python train.py --n_kv_head=1 --activation="swiglu" --init_std_down=0.0107 --lr=0.00411 --beta1=0.95 --lr_head=0.00445 --warmup_steps=322 --schedule="wsd" --decay_fraction=0.3 --steps=7084 --dataset="wikipedia_en"
Each number is 128 + 32 x the weight over its row's rms, rounded and kept within 0 to 255. Layers, rows and columns count from 0. Numbers have three digits each. The size before them is the row's rms in percent of the matrix's.

# layer 6 attention value, 64x64, rms 0.0987, rows 4-63, columns 0-63
104:099149104095100105017161102111164176127113067145121095148105109106120113079073133098109141117119112131108130213080147138125142162122152139134124149124172098113165095142102143170112161106063093
101:124125088150172099089141110162170127155104111036129101128123124115091096165111134185136155144207137127143172138084130155144135139136185114141160130149136085130170126157141122099035137066115160
099:164101096115023134111111188085082158130140145148137095152163139082102090082184145150132117128095154107156130153122133124114091145164158076155087113115176201131131100164092147140090151134094125
113:127133138102091058152063086148065066092096133143171133177114085102106136097143115160132110130090103122126070120093101083130131112160151136139142117153059093154129165075157081117112077141166137
105:101137102068054164130208147080167117112092130150117076131132143159107136139118146146125110149173123138150167093113118116154131161138119149142150084120040155127123143061105141201159173119155100
104:089136088065095160122166159105110149098115110135119129154168146113136066094184119088150125086120161109191147106131146144106165178163130067112134205140154167116124081131156141149116144150092054
095:099119161122174125172097205120088156128154091198082152148200107144104119145133111110164111161098117118104144086202172122149081090149140151112114120137191123181090098154149115153137149109136096
099:079117080085140072057119134135095130141136143159136164113145063046144086106170125085138175114123079127138129121107094114134093132077127094126097159101107127095103129134086101110079122136163053
110:120095141159093145091194144140189167124147106174157141205110098107171101142117124111048151154071140126170118178156096166155093107070183078143107140157145144134154143117122153141146134101139127
084:119107168130108168138143137090163162125153055112181093154174118116130065158126117131163074134153173113192196090148141124135113150129147126111127206155137173101137117085123135130179108075104168
086:100111146051120120135178127140145139055164122145136151163157069156120128091086134112134143118181162122119148115175075156161214113110114127114112104091104118118165156105150119106120174182164194
095:123123117128141068096144144108102054103071118158147128136155121139072172148121133112126154101141176114181102141050141113127059109130166149114078139125135153122129119120187130044167096166089108
116:139143129114199142124148120112101113129157130127100188085085124172157131217122119119070169162160095167077160130101140149142141059110086115108077103109103095088108130157110116120158119092187162
086:108137084147113160060171124144159160122114118131153164119143095149229117171083127083075102113160105126154132164128137157146108127134176149119172164118055069112128152105147166151089145179108133
108:133113150170138150184076085187156129116182102115100135120144188135160116169092123116198111161117075119075172089186132104130075128166159172087146067129115150096129128134125136143104140087101125
100:101150113110086185116169082159168166102133111103154129168132096146144133128059113105123168123087117089082052102138110154158156134094113155126153118133160115070125091102132164124132190059071157
098:093172117090167095182156090210169047169133157138145122133107112107164112144089116126118160160155076138174152120095165119103149086121121103109069111126100072163135170178122105131097106112135131
088:096098126143130138202115132111112151110124084125093112137148135102085047111141130163151100092092150096164147115162127125131155105116123100157159114120166174155172163044097107086204179081150123
102:134148106178140087090122104123120093125112137095196149178066130162116112137129114144118083053099079106095158148166134122163103184088066080117137161142116060136123140166094095142113082151116104
094:089181175180087154116080174198143058120128131112094149160091110150145057164127123131061108142156090087147118121171092144179150141175130130120136100108130105105121148142092088140144163147150152
099:116114149212091152096138201067113174134129160144160081132128115112126100155145124132119155147129129114102129118162121143150094137153156199147138032122130135113166145092207139084133133104090163
105:153125142124135159172106170162135161136118099128131111168154141190113104060173140158125094122117174118108143139111151130064116132138102133145135206139198196107134097187130158111159102171090067
111:150174119166139160164119160106143124129145107136112137138163052122133101122080131123080084168190136143116097130088125151074195159144054148141132127113159110172126111224074140140130141118102153
116:077141099103137092075130141156143148144104130145156141127115115128166104067137127125111099113089142145164119193080123134135126097081191146133153230120143130172118122122197133106096144186090069
108:117157126119065124126147139132184132163130144159131086161073169134126118126178139118133168101201129135122187176114177119175123148054129086121069041134104158130136124124130150145112151147167087
086:116170129127118153106157182118150144165080145123177100161095187116121179141039134135169128123152085108160089175143163111192198143107105078149166118104167092136145094116172153133113127124113146
107:157164086142150159169131136098071141133154085105140170116107133138143081124082110127158113120150117101181094087145068156135178178149134119085118143116193133136078119146074127095120214075135159
079:130127133033087146188154063113083136124125092163082091100121167110094211129130126107131065115077083130108145086133161127100175112095118109113137144119167156161091137129132107139146143114112079
079:122194200158125174144103144144154164146148126167131121168129090128171173156124097100139133156126127129117075124137073076145124194073139154072060130146124112129118157141135097083188098086100127
106:109115153154175124152135173167140147061170137147096118125198099081146176113109142123138136117159165147084154131109146144162090138157215157141175082135153141128114075136153172165064145136119081
110:149152147135099187114139129126179151172127119112143053149098125151113117149184139109149109111149107115130205189090179130102140087088081179139130188138134125112070151186124150091115082147105101
111:166147123124141087121129063162174129120135134100156184099077135145147201158134111194148157101138122180097124182091099092165111085192080114125098100147095103105098120092123116149125139111179172
118:125190124073147160087126050090166078158127116140118174114103093124163150159085143075130144131167092167125149124110148131184162108099091088124126143108106078075066109134093132160093122120164158
089:147136135115163140110126105127112040146121146126104135126097136144101112086132115127128158186130131091195094115143070091118114218129160158112156148145117187059105157119045104162147152144109107
092:100152121150107208199113124098087180135162139151162100062141112103145125087153133139121125117117091157155137116196101153136118102147191098129108159128132108130108120049068144154096181095129098
097:111152130110118116161139125132056105070100125133115106178133092131176099165126130146128093106015111119165191133153117125113152167128102074184087096107148156118135136129131085069156140176109144
111:126126145128055176057139159133126093158085128132102083168128154130120150047117116107156148122127197116128157175157160115113110169134147166131098115121200151076136106125190110106134140169092091
109:167123134134089151110146085121164166130114130099145081149062168164079145141143142192131148101204088156160148177086124118140100143138126133101154114142102116185146125084143108118104127087229148
106:105152154086106124125106115102196127092133158089140125172141120146107131123156136197174136079144175137187098153138084073121127175150123101157162113111099143174162098084204151126077145185136144
106:144138143097131120127091116130122062147164108136165154174117102172091140122114110155218160174202141093104116096131119071178084193138109126067087155115170135112157104139139104124150121083148143
102:073133064166132160130118163123098116125107142083073107142134152135107076094135130103082140138094170119124143072084138101107134160081125178134143081113082148188183136142199112099183129145101089
098:126118079080075157125153107094124164027122118160146096101174134113142179097107134085137129123048126109139077155112132152106130085146087143129130142108103163111130045061135133124146124105099125
107:144131100070117043124056101113123135083132119170153105096088119104109155095133135095184143139113126125134094193114136120181164055088124125119111185128126075115111089095135123137086144184129105
097:096178172094137076132116115092093090049139147155092093131132073145132089136158125151160129127101161130135123145062101107113124164087070119128114140150073152086078044126136147133095130090163129
089:117116174173168150118133210139106159078140156092119087143193119117118139165131147152140136122198120109181127115092102117093058198141125159075118134109131175152143131124126164127079123068106118
094:108114121076157130114129129119115128154114146158160062097115096105127126167149127129127115163140076104218116121098071197076129090218174135137100112134114120122140178202140129096104103137119110
111:159130042122108107092145190095031110127103140112147194174128142100119126139137117136096158147103125157130083130143104094099104119194122063167100131129152112093129109164096137167102128162084112
099:144136120171148113164109130138119122171115178119112086055145140189117129158080143148154148087068120131152132107119189050121078173168092111109102118117135124224088095117118123131148101099132136
097:183143123108171080224121116182142158078163146118172128117163164123165102122070121128127101126110089115185128118099113193092182089137184145104135131158116092119088127120122114102113104141178143
093:110145120125162130194078109164080135065160076128116113127159100094091186121142137124142123152120146107171146142117104109151106128146160056141069178124080151101226112112139114127125111090105168
107:155160134134109165092113141062085122133189133065161068140062073129181178148135125136119125121129123123152117078101093140153134103100066138174116120116137110186092144154100106171130108133164186
095:106131057184124134040084121077143147133151090155141153107113078122165071142079124096105177161131081148143097097115043115126134126176167106160121115101149134161121138106128109091117156148153107
099:134141115119142124049083128082149097102136078114100135146098130124113119166169102114162147159151082105137122141093110107113096094176098141101116093122178124174154103190171070029128093112123093
095:230117120139177129138145113111070182091120086155120152107057140137172187125121120125093141143136132132147114199141120108099094088150128093154119145124064141101146104100176140131159136126175178
107:104151053111168106141098137115127133117118088134192132120126040146154082155112145134117105166161092111158152070138092115144156120143125052197167184091080121108147143141081115138149124164121114
091:149162113169089132150130128078082099085145150147162071139015110124123110055172110137114135087125164161112117153098105126110113164090069097097098143147160143147095107108140119152131164168154094
101:177062130144155100149119139087084160134078085168112136120149204167075101124174131173138079152119136125141155139199156133076072143105110168118135145141087185095173144103111109124134157117122137
092:083178092094179118129157100095095170088130111163119154148177100087150137112063133088111160098087115121124130091157138162169154094103186142162119106108091052146172116097134108135145124079103182
099:170164179149092137149090177161093102093145170107133118184123214092130121078130118127078074100108124103150145156081112115084124085133167179120183118135120126093112081164154097104137083140130127
095:143082125140128101138157151087150144155091119127136106092110179134054125096116119145102114129171146086141067077163119101077132208150087170160135114128153154147165161092088123169185143189155133
# layer 6 attention output (transposed), 64x64, rms 0.242, rows 4-63, columns 0-63
099:097123053092143143181120147137150132159132151179113151134131118112156138193171197044158138161116199121114130132132093066124073122154152122109142094130159101110156131086178151103147141170115117
106:083205139137066196193188132137153119133122131116090135099121116132104116169194195171173168157156147127172152140099126128091132122147132127109104119097075120090154159142123153083135170122131102
106:147156104139124075109096115117071113193129122132072141157138134099130159156178174174119155080109145092111139059126145057081114109140178109119122144166106160147118150174107137116175103191117179
104:124116159137136105090127072146088125089127129085133156105129128107150080156134172189163107166158085184074002127151133111130131128141144121055123128091102091123118115135104103148142119106173143
103:124172076146136133158131181142129146098134132043130066186102188108110092094145156152130089099133148111051148155105078061117062109094117142154168111108148149162109142135126142113143088136133128
100:081196117125123092107059143139135176149102131183095123104134113135106086168131170064109126097112165056110161119142074085113086131119128125188152143156119179164155139143100115172172130157128155
092:152134128113145115118105148119137102097163124155105111105107075081147121083100066166055141145126116074126092068073121153129144141096061101101089153184171143101143076126119065134126091117149176
100:126131161135163096097106132111126088141125140147122166089160117053132089125151198007124096092102117098149145137169141099077141073137141121102126141133154117105154110149148083161162184118128090
114:129077070148149132169087126150146172149168116145090178122139046140131117130171143150070113128114157112107142139115185096125122120145159142096102154163203147117059187139111170162076133120141097
086:111177119112102130172081146073133184118142144181119115116142105172036088115081137219094156117095164122119150126081129092108093125100130130089128136056157138153135164129112174126124132128136159
078:152125181087169138156100147124157129099088119133105117182079158079104101147151146100099149121131130150083189179140116138120111151137137165175100097106173104156130133114138055193105046142157086
089:098133154112137082170148116112057096178135172135158120141111127139145099187135134108129130085099116115129095129129083200082123081092108132081148106105132100109139125142104225211097118160137113
117:149115161132140154121172198116184108126173156106132147124130100161114101083122069031112091124147106194172166136116152196126149138102100142140097114122158140112124087132135114135124095069078091
088:136061124152108185173103158158105150128082138107144154084138153129107102118147181044113109135116141125119206196110126134168100143108134137147180151194150121083138174082155116168116150110140129
107:193117080097063148133101107116155158100134150146169070138132095093147140091065067171121159135141064094143157121103176121121136159107130128094147168144126145123182131077173103096165143075140117
098:103118149100143126175102152186153171131092110168120048122117123124189094152126071109146141161101157172148140189141152112135077141144172131130123135136188122098058175067126125088139136153166115
100:100124153115152175121162161073149116132192182119176140112142129090147100106138115046155093186213060110113137160104144152172153137127131151098100160105104116113123138170128117147117157105161076
086:151167104125120094088068116101128193126136054098105102118098122121103091123118150245120150104099139121134097080095082123130143121187129137151052107098127118147111113149115161080139100150127123
101:085127115131146129137145084103143145148096180125140194071160180196174145117132192159121115124169132121147111172186111094115193141155076146063110133140125096108116122067140103102136109079130133
093:141048169131150152137118083132122210153120178058159137114104130061091132117099104100072125137143136151121131144136135106139188192102126133094107122174125141116095103080100118080091119081152133
096:221159128161146200146135116166077124129110114119112114137096145132138144129163107171110154101101094154151108147051156089122191109135152100047179164166153107114091138129092170106110120139139130
112:085135133114099074090107093110166136188103121155108138133139116192122168150122093186131189121134221041103131083129123131113110098113117126166127127134124144140125083155131168146082095143153183
108:078069171084132171129154143091164125192108109109100125097151127104062179102152041105137093141131131130147105135111132129187097152114117116113115129188112081128117085152131074122100089184121148
114:133152135163136091124142105126119140110083132138125201058108118133120103220131183051137131171119181075088132150136097141151113087160146131171136124163148112098135151119172152159070173151127149
107:142145111130116163141124133154149096135184176093170139192110164117154136112124166048090147124167092069129183128133139059075110089129111158146121122093142141192104165123122209123111109123134109
089:092175189143149136213120127191138102103170120109160107133112211137167168139105109127099110197129113143145150124125071102166132162190151122080124110151132104102105185124125171110125157135115145
105:114168167132104112141106154105159177119121113146129110094148130100091115115088096116111120058108107130198129128148130160152128215124156143092101101206097142128083146094126040071125138170123150
075:158130083119173091081108173116154122101146086154074051145106143142159127123097137105157089130116125118095106102184072141158069143133118166178118139073106135149157139098145155126213111105105171
087:116088134112170158142105095104140136102180141171158114117144132105110096129057029068114116106108078123133061169144181115142134151108107146084149137116175128122099127096122174132071152094159158
104:136151117119107137142150109225120099107094130141092127145124089056122136155199072173065135172143122064172177127091134148121083129097127082178152126120136119117192132114158119134138145142152134
111:118124145146124139144128120096158063189122181154126100093128148210131137075126156061146166146142153092103171134110122092128105116129109131140126118091111121169107109106134243123105180088129164
121:119115153175089135161189110105140111108163152088148203175163143182156077137109094113145132167154104185154099126146143177143123139109098123155142098075159133128095166107171062092178126099124092
121:096098179125134138146136183139159109133162182148154151111144128107129131062108127002140078165115108168138187160150114116123058144131115117152117088084151123133151146082141093129137152092113112
088:074147078129117060091146116123127198090132092125131105133148109077123158128088110159160120070115157106086117140151172113086148164093149093065174048134112161138119106120097147112096167137162100
092:174157130187134183076099198135100172119138127148110118098150133060121117088133164170121133104147111128147131122164132127185149138125162060164137134127131187148069168084158083089131149124148181
095:175140128120173101103082118094125211143128183122116183079122179131155111157155089126107123081095092135082127108115118129125122161223074174136117114120108093147117073170135140145160097107151127
107:154165115126117122131057082141072151116148124205115118162074170143133191176154113058123180124103173061078120120134115102102128131105112129139153085141157151137117132095100196123137120138161115
117:124175120179077185168121109124159089099151132054115106185113124173126122113146193159153156100212128174131088158147097096099120148120120153129132098094119121143096172127164184104135156099114151
108:101162153142103133158124058139100142090066108091123158171123157120101102162122088139135193123153128127092123184129080093087098130195120100199155100136119138144120196166132119155163103147173161
113:080171183082131118137148105070176131096165160147166110156123159103114126113073080158123155121141102129127067130133157126033141148075145137031110096135183138111136148110130127138119116134140138
101:166193079064106133099142109142112149112089092100136082078100140123097130171141128092147084094129131133102094180110116118137160102142082163193130163178122116122142082168109208102111081152128116
099:157105130122125069121079170145083132142092128172105044130123129141177087174150113146118079143112133208106126112140096098140085105132155112148180126125145128143099135122185110181175130203104146
102:125101157117135078128178155136098091131143152175143123128120140107173107168098244116106137211126107147113119107164113114108098108174150086078124087115111115166128114091183094167113160137092148
101:111149131094134084122170134136138131122111164123167155101118101098139070141150026082104155128154108154116114147148113090056058099136116111089137083080123095178119066150115132146153162163136173
096:114135119124118149161110098113116085136079128089133075118134153072088109148149019158112156019178115113159142124115130154110155124077148100083149133154110139122155151158129163143136173144137168
092:151118145168184171114163150079133120163113134143098111141133082112129100114203219090158145105109086109116156120122116131124140157138171132054171126142058149104118115204137143162127161114163139
111:096182121137120100136121140164084128157128128118069193124172135126145142159148133111136091095116153124110105089132137140152146135141123065096141151217113179089112133168104051132193051130111111
102:107148082132125114132138144079093109123167186095207111119155166128163173109085089164137123075162082153143095127091085180138156109125075146155127165147114137151115074134159126099156192167155163
096:109110169153095101117119169141139135115114175160129120145138082144117071154123178185122132163193059141177152148116156150209122174128172136113113138133072082146140109167149076150093182109142128
089:131140135030110125127127122119138142142182175141117106079152141080115075185145130204122128133099099173114120084157120136089156151126154083111122105057119145143155160147159200172121111142122167
108:147115183112172137113170121100138097103084171125112123141177158163087126074163100078084081119117146223109103151125165152133140182172121151119118120124114125136072155137127125051140153136129186
099:162128176127125154145121136142132177127130147130104160110177060080072148113119192037112069071083113153131092143099121129110135124170152146117168148201153119108116115124177082125137144139145094
095:150135173122109154152133086070141110140128142165088117133144061161106097124117123042115112137132089141145071111112114108054158146158081166055140119176103135079171087112153169152166133117118125
088:169098092126056138122122150181124126092187095117132181154174139206164112137128093129079109120113143182112142084123124190139134168124176096112139082178104118128103136150157159190134116114097160
109:087133204106145127114167169118170184149113170100122168080192165110091106102109216161111074123073158130097158145097100121110126117167140116085124134131117118105133101165181090148111113119151134
090:140178117127157118051165109140107169126111128136118162139136138171134146125145121078072139083187134125133049159191128117125113135127128115092156106155131132229051127092149122096128107163118151
106:159122068142077122114112140083119149122141054094127116125100131167157146133125147249159170075117160093106139058124116123084159098107110118066125106133103113130137102150117107143108083121094144
101:150135117086161156140091181164135131108124157175122134083107142068180064150158165107135054159100093204147126155092111120177134157162131109174100127086150082067145150140126096138117105141128127
100:159139137130080079105094061169086134121088137142103155140096108157103128194132079129120110176183118135132128163151134080190168171107154090105110122117096096116142101147114201108130139078126193
090:101121108121143109141130139124104142103114046082136076199159170155110173116105167230162125094124199099129089124131103124136177118122140148088164105160104118149100119168089106122134092163139105
# layer 6 MLP gate, 128x64, rms 0.237, rows 0-31, columns 0-63
088:163201110089076146103163100115125146117180164093145140146099125160077158133082140084123129153149168122156086121091098157105101164139068153112148122154139125128099161118158106222147145070119082
102:163144102159082122162077164113105110132087195108165144131149051163152107157134126142184148099085154147158142129110127095089123067138144128191165085112141161121083104104161093118104086068133109
100:115130174093115115090171185126119073107122174103095148142207078121108144137145096113156113148095143169116192152118114108131122179044136121133204129162112138157116191114140170128152124115151099
097:135120141096139194163140137099148158089137171160139134160102153180121120178170141140155181087143128121134106165090130168163126109123176108113080127039175145148171168136090113175086112091171098
105:117156088107104116097198117098131168106100187128151144110115145155176095149091068129177163128126124148132096212135117099088074162120165083186143137124147123090154153164120153130119116104111056
113:229136153122143112142125107125125192154120089137076145156099122166120126138155072160124127133114185096166097145124037134085119132162072127168080164121139193105113160157123148143144107115114124
099:163103139037154100143103068064170148107104081154155160179111131174099091093157136127133134117072082119144150128119095120120154129102098126135133111114091172133179179107123171153144173125082086
091:143091092172173111120115117092132147150133140094118096127091063159095118116107077173072130159168122146122174149081080125125139174088137187141126133117124107183211155069120126151109102074126108
097:056117125110107113170095158085134093108167150150140133156146077095089129171090113095127121123130169155049135203101156097117052121104111110162124124113082131162126089114158149108154105074099091
104:124107111086186156145116132207123144136158127103108090114105136106073130144117089140145156151134137121217116112132139193117169133172073158170106163104156128101112134159177163128148087143043140
090:175148152147104083169111144107138145161163119067113067144098128123129128125120120095170153125111164161089140196160092129132140121148127077166128163115181238113101096167122098161169157097116140
104:151178117122135120142139098122213123132170165135136116140176095099132108155146088084080136129118093163084141173127062096098145172172104089146047181089130167128091165100138085140125132147148118
088:087154085096165120162123078154146180090079144097135130165112126150097073183067055135172143149148111110134107136151146096144164158126167094161133132092150096113175180160108107144149081124184133
097:148165147087143166126142173173139162127118225151087145071173136140157142153154126137074167148192160159170123165143108137104165071129121131083109130123129086061156099112155149134147141173143117
094:164140131138104122184088152104150226078127155079126140146118162148121070149134178119104202129123126128166118088133150145112132133160126117119159108115158144212152113171142132144162082166128064
092:050117147099139121192147098164081146164128145144083139104123114159182133141184127127140147089165239123157120163128135143140089120124087097155121104121102151141088148117113211148159141124149115
107:138132163149163178183090088120138195082153150055159134133127125163138140069170095079135159123098108123128149095042106100147160151135138126202101161142189158104138119148143146148126135124127108
090:132156094114074087101071094164145111103150127155097099090107114115140138128144173122162170077088117125097158116138137200131134154057162100164130111078085157082127158165107151155073115064146104
103:148122147102117157105042141070148092168122137131129102152140137149165117134120059131157099110070114145156124144067115172176158167097159103100190169145129130121154156191165134090079146175113124
109:173161089164121137095128110147152146119125100129174129139156129127185107142154073141079216144171152160133134094132189143096143098178214128134107094074158141134157140126163158172139104147137084
104:127163162078151130126157101135144142161076148131083114137175121186060115130115138091186179095132180112136134097089099182161095128109170118129091181107142102114208089135170119108133140081143122
096:104132147087129173110139095161125083113189135086068082165119079092124131125088114099138109160117117179141172091116101109130176187098092132140178116075088112118060089123106115142192113114106154
098:114179072113099119128159126083134170072144136087101125132118107123070103086092117093127130119089162106187177109101138053108161169160092128144176138184108115104131128100148152106179155159180091
082:107125163118074180110119113052151138155137106111116152133181125099152090147180145074129147090101180063150099140151162155117182155182105094089134147114091141090119152094174169156125171115094147
098:167170141119143127086102132149142190091128149109119112127139101082132131068066116096077193174132134092164118135070114132157131127178138166120168116075136063103126082085109154179129119183130116
096:174173160106114137169199147099172177137160182063111099105102053113120088120155158116112122099114144144113131115134156179126096153153163093190144134109123195128155133142124119197130143161134101
104:121161128042077115151120088094148162094081132083148123153136148129157136138124119139123097126163159216148087172125131141134135082146111167111095131078149129128169165187082095177153140194115140
095:102184137148113161126133116131131094187093101068110090195176119117145129187106149140179076118107186157156117176128134141123140060143147113127112160124194127127138089181168128146120065113149128
086:156218136152118098086072158094132172089134093107101129166135072099129097099109092124157192131110156125172102126156117173121061168122154141171159194103077118129106132114130184116125118126127117
081:096097137105150122082153138089151124106113097109118133060132092074104122144134146052143050101107091156135153106128119184188139139097148131173105199082178081116130150126154100158087137123158118
099:105115153117152152093139111165125174137109117110141127138141066128120137175125088128191113096116140162070121126107174127135077092109154186133131121106069129092116104170203154143170143071086049
106:100155135111144192142131082078147149125115137146112086163148079189122107170145118136121201109108112155127090137124137110097082085144081064117192158135134188111150197139095116093142159145102096
# layer 6 MLP up, 128x64, rms 0.224, rows 0-30, columns 0-63
100:130120163132114079158141117156137049126085090120127132099116133118159090174226134099159110135107153159063157151125112118195106088098101165174164152088080114122156167106122115115147177126135099
100:135085144135128096101180165148163124096115132115169158144077148117122112094151128067143086151132113161095131140188102146161065183071165083124103126079138114132164144077106152169156173195152150
104:129161129158147103130066155163162089162146095144139147147131172123081174121092110164122067139124128123133153172149121130053127114174161137139107061123132198137135167067106163147133191180107108
101:167160072121151055176138185141156150192053095063101120122143150121140135075161105136125128095127128178172185092136151168120148163107149132139166131132119163148132148131155139092092084145093121
116:076133124131174112090170160134129117155093126193175102075087125125144205076147080152109140100099140118079128116120122104128143138104153162189155090122107115100111157177135156140145098179048128
097:069104140110130115178119074136186111112194096151110156153157101156153115147110088166123135201166158123189135093099127137124170077113181105130165104118156151095100126187106102118098082086143113
092:111118092126170107124145111105131152156130091143142147196117196115113095131150080143210110109124115118149152196158161135094185145145105096125150160187156186127145167172124166115171192117108114
091:109126137093115157126154142131114071090102124156095189139135155114195119099133171093102121103070171128111117104106127143179173125183095105185131082115135083058117117146139123053119103157093085
101:100128167168108140132058150128095129161140136171091144178097165068104149089110090111161108171099037157089118141099114115087138174157140104147130109119133155076101134102087136163060151143126155
103:156112106092082199090100162237130171108155152093118143125106099140160136167147140171059150105088119108138141147096149152127082116123083142156132117100105130165142106142149125103050087135133112
111:128156131044141141139156100118170124097085180126109147170154144144109098099126084123146138133118135181107133158152127120120078115134158125128117135119092097118136218108179098204170115117202071
097:112129066174105069180173188138109121154141095121161093084084127090112131124113103134145157149183113144117073146150076154171094099125137127110126089139167187110087145056103137135089135081125112
097:176137155138106117145101088095129126088147141061061103128114122148128119123139134132107144079174129161211137132101050111098145121164148134123151086148152193133044110122128129134170172100095087
097:163106109136113115100111174169166133128164142046095127123110113147112072109152139089068113110190115152113092146191131136098148073072139136101200111117104112105122128151163103081193089143133138
096:126109104148096209156091101117132174169129113135117127131076140084159133184136110124185128147091138155160125050115165065148130174128099155096185114097093134129144165096119121132117059105091091
098:181136182086132147114166142153090164190125122105110112166134122080134136085160139170077177130120133078095197155138116097161141088052119126177129130172113136132115128161121180156100174148163152
093:142088125128139121133078143101090116088199118086103134160105128103013118096146127166132186145174073127086090123089097161120125150135105166131131096111108113098100160117121153171075115173112143
094:121128161084216152149160143128167167052181123168119130142152131139120129086169095056123061118111106100127181129175112129129090169133143109117164143137116083103112114114107145116052085130126124
110:131122145137160118206083192177140182120118152109168160096120107147148155128123094151135118138125140159159128068128131157131146114093111182089137137156128093164129161124173123062106037076113172
102:155147122126120158135084158162123091138126115110186102104179082081143102129106120133139132209104087146195116095114137153167131052180138100108144067149115212108088119123100115163133113127158116
108:150150137121145086149123176181148108121153122139153137126141186137130147084113170108173134160182144107194106136134104110119123112127107105045087145167196123098129071128171102134182139080097062
104:116141209085109090124173123180140116199162105123095104106074163132162100105144156122168151142081134123120115120187128141137182136118152141148085171140127180045121170096104092120110092143137151
095:085165180134139108057140126093161194123190173083163136064127131108133114100145161071110155136127076143126137177172138112143124043077130101132099155124105107130095128112116099128121149140168160
098:108125210080083159132114126145150045183094120131080133173119130083117159145122138118134146160069181159142122135149117129163089085139097106141125067144170117109094130177194115117157133103157136
101:138120111098076126186134112183095129139107143180166122190155158147189118145117160115112149168120075124081146119122093092168151090133048102157120153089123145146134069174158137148109173162092105
092:108146121091096159143204158104084154106143159095123120130115133115157172133129193131087058127140114113142115108111161143138121165153112070154158089139158145119094092136084096173126147184086220
097:131120093140199120176146077108104161113154132075079129127122055101106103187139174095152133154140116133175095103176135133123076116101119112122154059082147095161153099134144109110133051107144148
099:108124113155156143111155181075109105084125081110089137163155107096072134135183161102143120081151164128112082190162128087091103098174093156177121155149102097112141132106115135158122093070191083
111:208068117119142164152172117140172170122136102141092105122130174167101120156091123144086127091096124153191154122123145130067116103171140158110144137103214126118170087138166092138185120116167146
094:141177108179131123155103102190113165117080121110131144076112112153112092157151127168150082113101144120141159133179181176129130077125131149070047180115097115153126160118094157120080163129149069
105:171120147171093100123125160147126154087163070134100138151159114077151163150107120080144150143066135114134062156112174140154104098124092133140108113110122109055109083082092123127091144083092046
# layer 6 MLP down (transposed), 128x64, rms 0.315, rows 0-30, columns 0-63
096:122172180119113116112136093153091110169066062124118122183103131130167112112092099102153132072126114135113138191155139087121084098094132114149086147136162147115105086144118107054102053094154086
100:202121189147103127163139145137089123156119097099139140109165091170076079129186152136169136082135103129156134169141141160087108137110136102112145143162143108151144193139184194088089133063103150
108:153122150114193100133123159218148179149109152176129114152140152135143108174175121143131114196111167074169099125095150158152127152177150134106117089069161128143144131101104048138103169121140110
102:153112105138091112132117205108106116095093145136130064150134139166119142118123113210136095107119178163140133127106124177123149063157166149190188147101138114116081146131162202105168138151100089
110:051137072148168177129143163181125128178158127114161119107158116096119153126121152162152115084114142106120100134102153113107111159179081178168129160101151077094096090112045124124094116124062129
096:166126119150138066147139136173131110140134030102131083149140116182144148178125177140143105076105092128134057155153135092113073104179119164151092176167128075161149116141128121098167107124155145
094:139083108126082168121086147116173164107113174144144176128132132085137115125156116134021081131078132122071087105127104114142127131074081133132128128106115099139139146174147069147103189186132163
100:140128137002117104157147144125120127139147104126091125118122140125117131094093151000146149064137155142165085128129139147146157087100127091156121124103122102116130125122157116137127125143117124
103:124160081101152130097183132123161086060111068138130108108150109116119095124076165138169163102103177084126085144111191172132117175124135180156152116127127185168194110146132108162113103097134088
107:107174154194158118142091132130201150144124103144182141124128140111123131144116054126125151126144054078109128128126115109170202149127156164116090173091151132191135154139137158113154160203101131
109:130206134160118115183094091146099150157141134106126115138149121131093095107101113134135129120131161141096110079143098114044034146155106140127148149135123195133134175156131072159160096116182071
101:139158138076098110060092134114079086102140090114143067101094085085165125166138132080147128166137080149070130092164124157065118154108146119173119142133164129137074141137151174081149137092119175
099:157112124128151144154085135146162146118105182119089088144129144161122070149060205082160169121177128165209125133113112087094194135135156140107129154140147177115098104141124159136144124061133098
090:118090129126159145103063151142122147113072120113175074130122081111157158130069111146168089170168171126075098120190108117121166177133087135088169180157154143130151091108150164126119170175115088
096:112084133150126136120159148103119140143152150154142148142099145137136029128161149114193157117189121139097120017119130140167156131171151130066120127180070141163130158145104100069143133133135124
100:113136178129138142123132166153130061103082048169159125155166113090177110186117056110103128149134130152151132145102123097101139127138143103119173142082140089109164109066082121109120101043133134
096:116137149182154131135149077080092100141146115135124181148161132173142193153124090152069080090159118116146109120071150098107121150109076085141105142174086103112096171096125110127083094190172098
095:089076108156150093162143100134146169167141191133142113087121124104166099140056126172150198158076109162141155172087103140185178133094145100125152152147134127087139137156071104153079096138119120
109:096144077172140169161108143132199138097101086054145090103067140096164130131079200178104167116176169135114160180135140109091115139135120109085147087090150117122139111158136133120124098121083113
095:099125117100165096118146076091090173134116114172100135100048136095144106037171126162100128094132150182133095145063113129171163121145131137115149213083095095101139120142130103140157131133104123
103:154142120163192091165091156105099170142174182151123149149103128129132102062102212097098124183135107098123168116083140132115121143161085124146138068154132131165113124082152077139160153082119173
102:143163086157191137163105110141073133157166128170153158158159130143136126120133213095130112129120081127155126143146127138229125103202164144123127138129085163166102108170185128164133096099144135
096:136110142179141090128114162100100149108156109110082139161158167087069162145107149155138163121125200120107190126156132120130102055075108125102117126079165194122173194115087082131149123144140148
095:148116090173102130120136114125092148122103163079202127158116177141135061130113101193105074129178128139117172145129113122119107134099151108153152196112074129187181103100098158084141133146126067
098:135152094116088159131111093111127161135134139173163138144152096115115124135174175120159080209076163123125064106084148100136130143095126134155096142062084086111196064120139175118149132114114075
099:157134178130133123174159099126140092177136151139168150124105154126158186145080188186128110133124132132081073103117172133162165119182095126093123102160127096133101132143123124029109101180111077
095:087130116098123104117153091104119119131106100174156098190145143190152106092078129170123155134156146136097114086096098166192170152161091131131073195116164119117076152087167148075122096127150087
096:180180163117115169152105146113161162087184133138193135130130149166128132099127210140061066173144102127130164174189165113097125143163091120164100136100082101169148124118167121128116122148146128
106:135119146130092128162109170125157157180074153101111060166192092133086104091099123143108144094136144178166151112186111139156122104148117062118193135081172138144159141059118131151085105151125126
094:106097102163143095080154181108180193142155099161110109158119140114176108134123214099129149133071141097128156140071124123114071134142146135092130154120129104169117111174146080168190092129097089
104:173131134120105105140114104133130138097153112156124130096133148068154133088083104194081071109098091176199140149139158127163133154091175194080123119102126158135100155159155084167119080155178160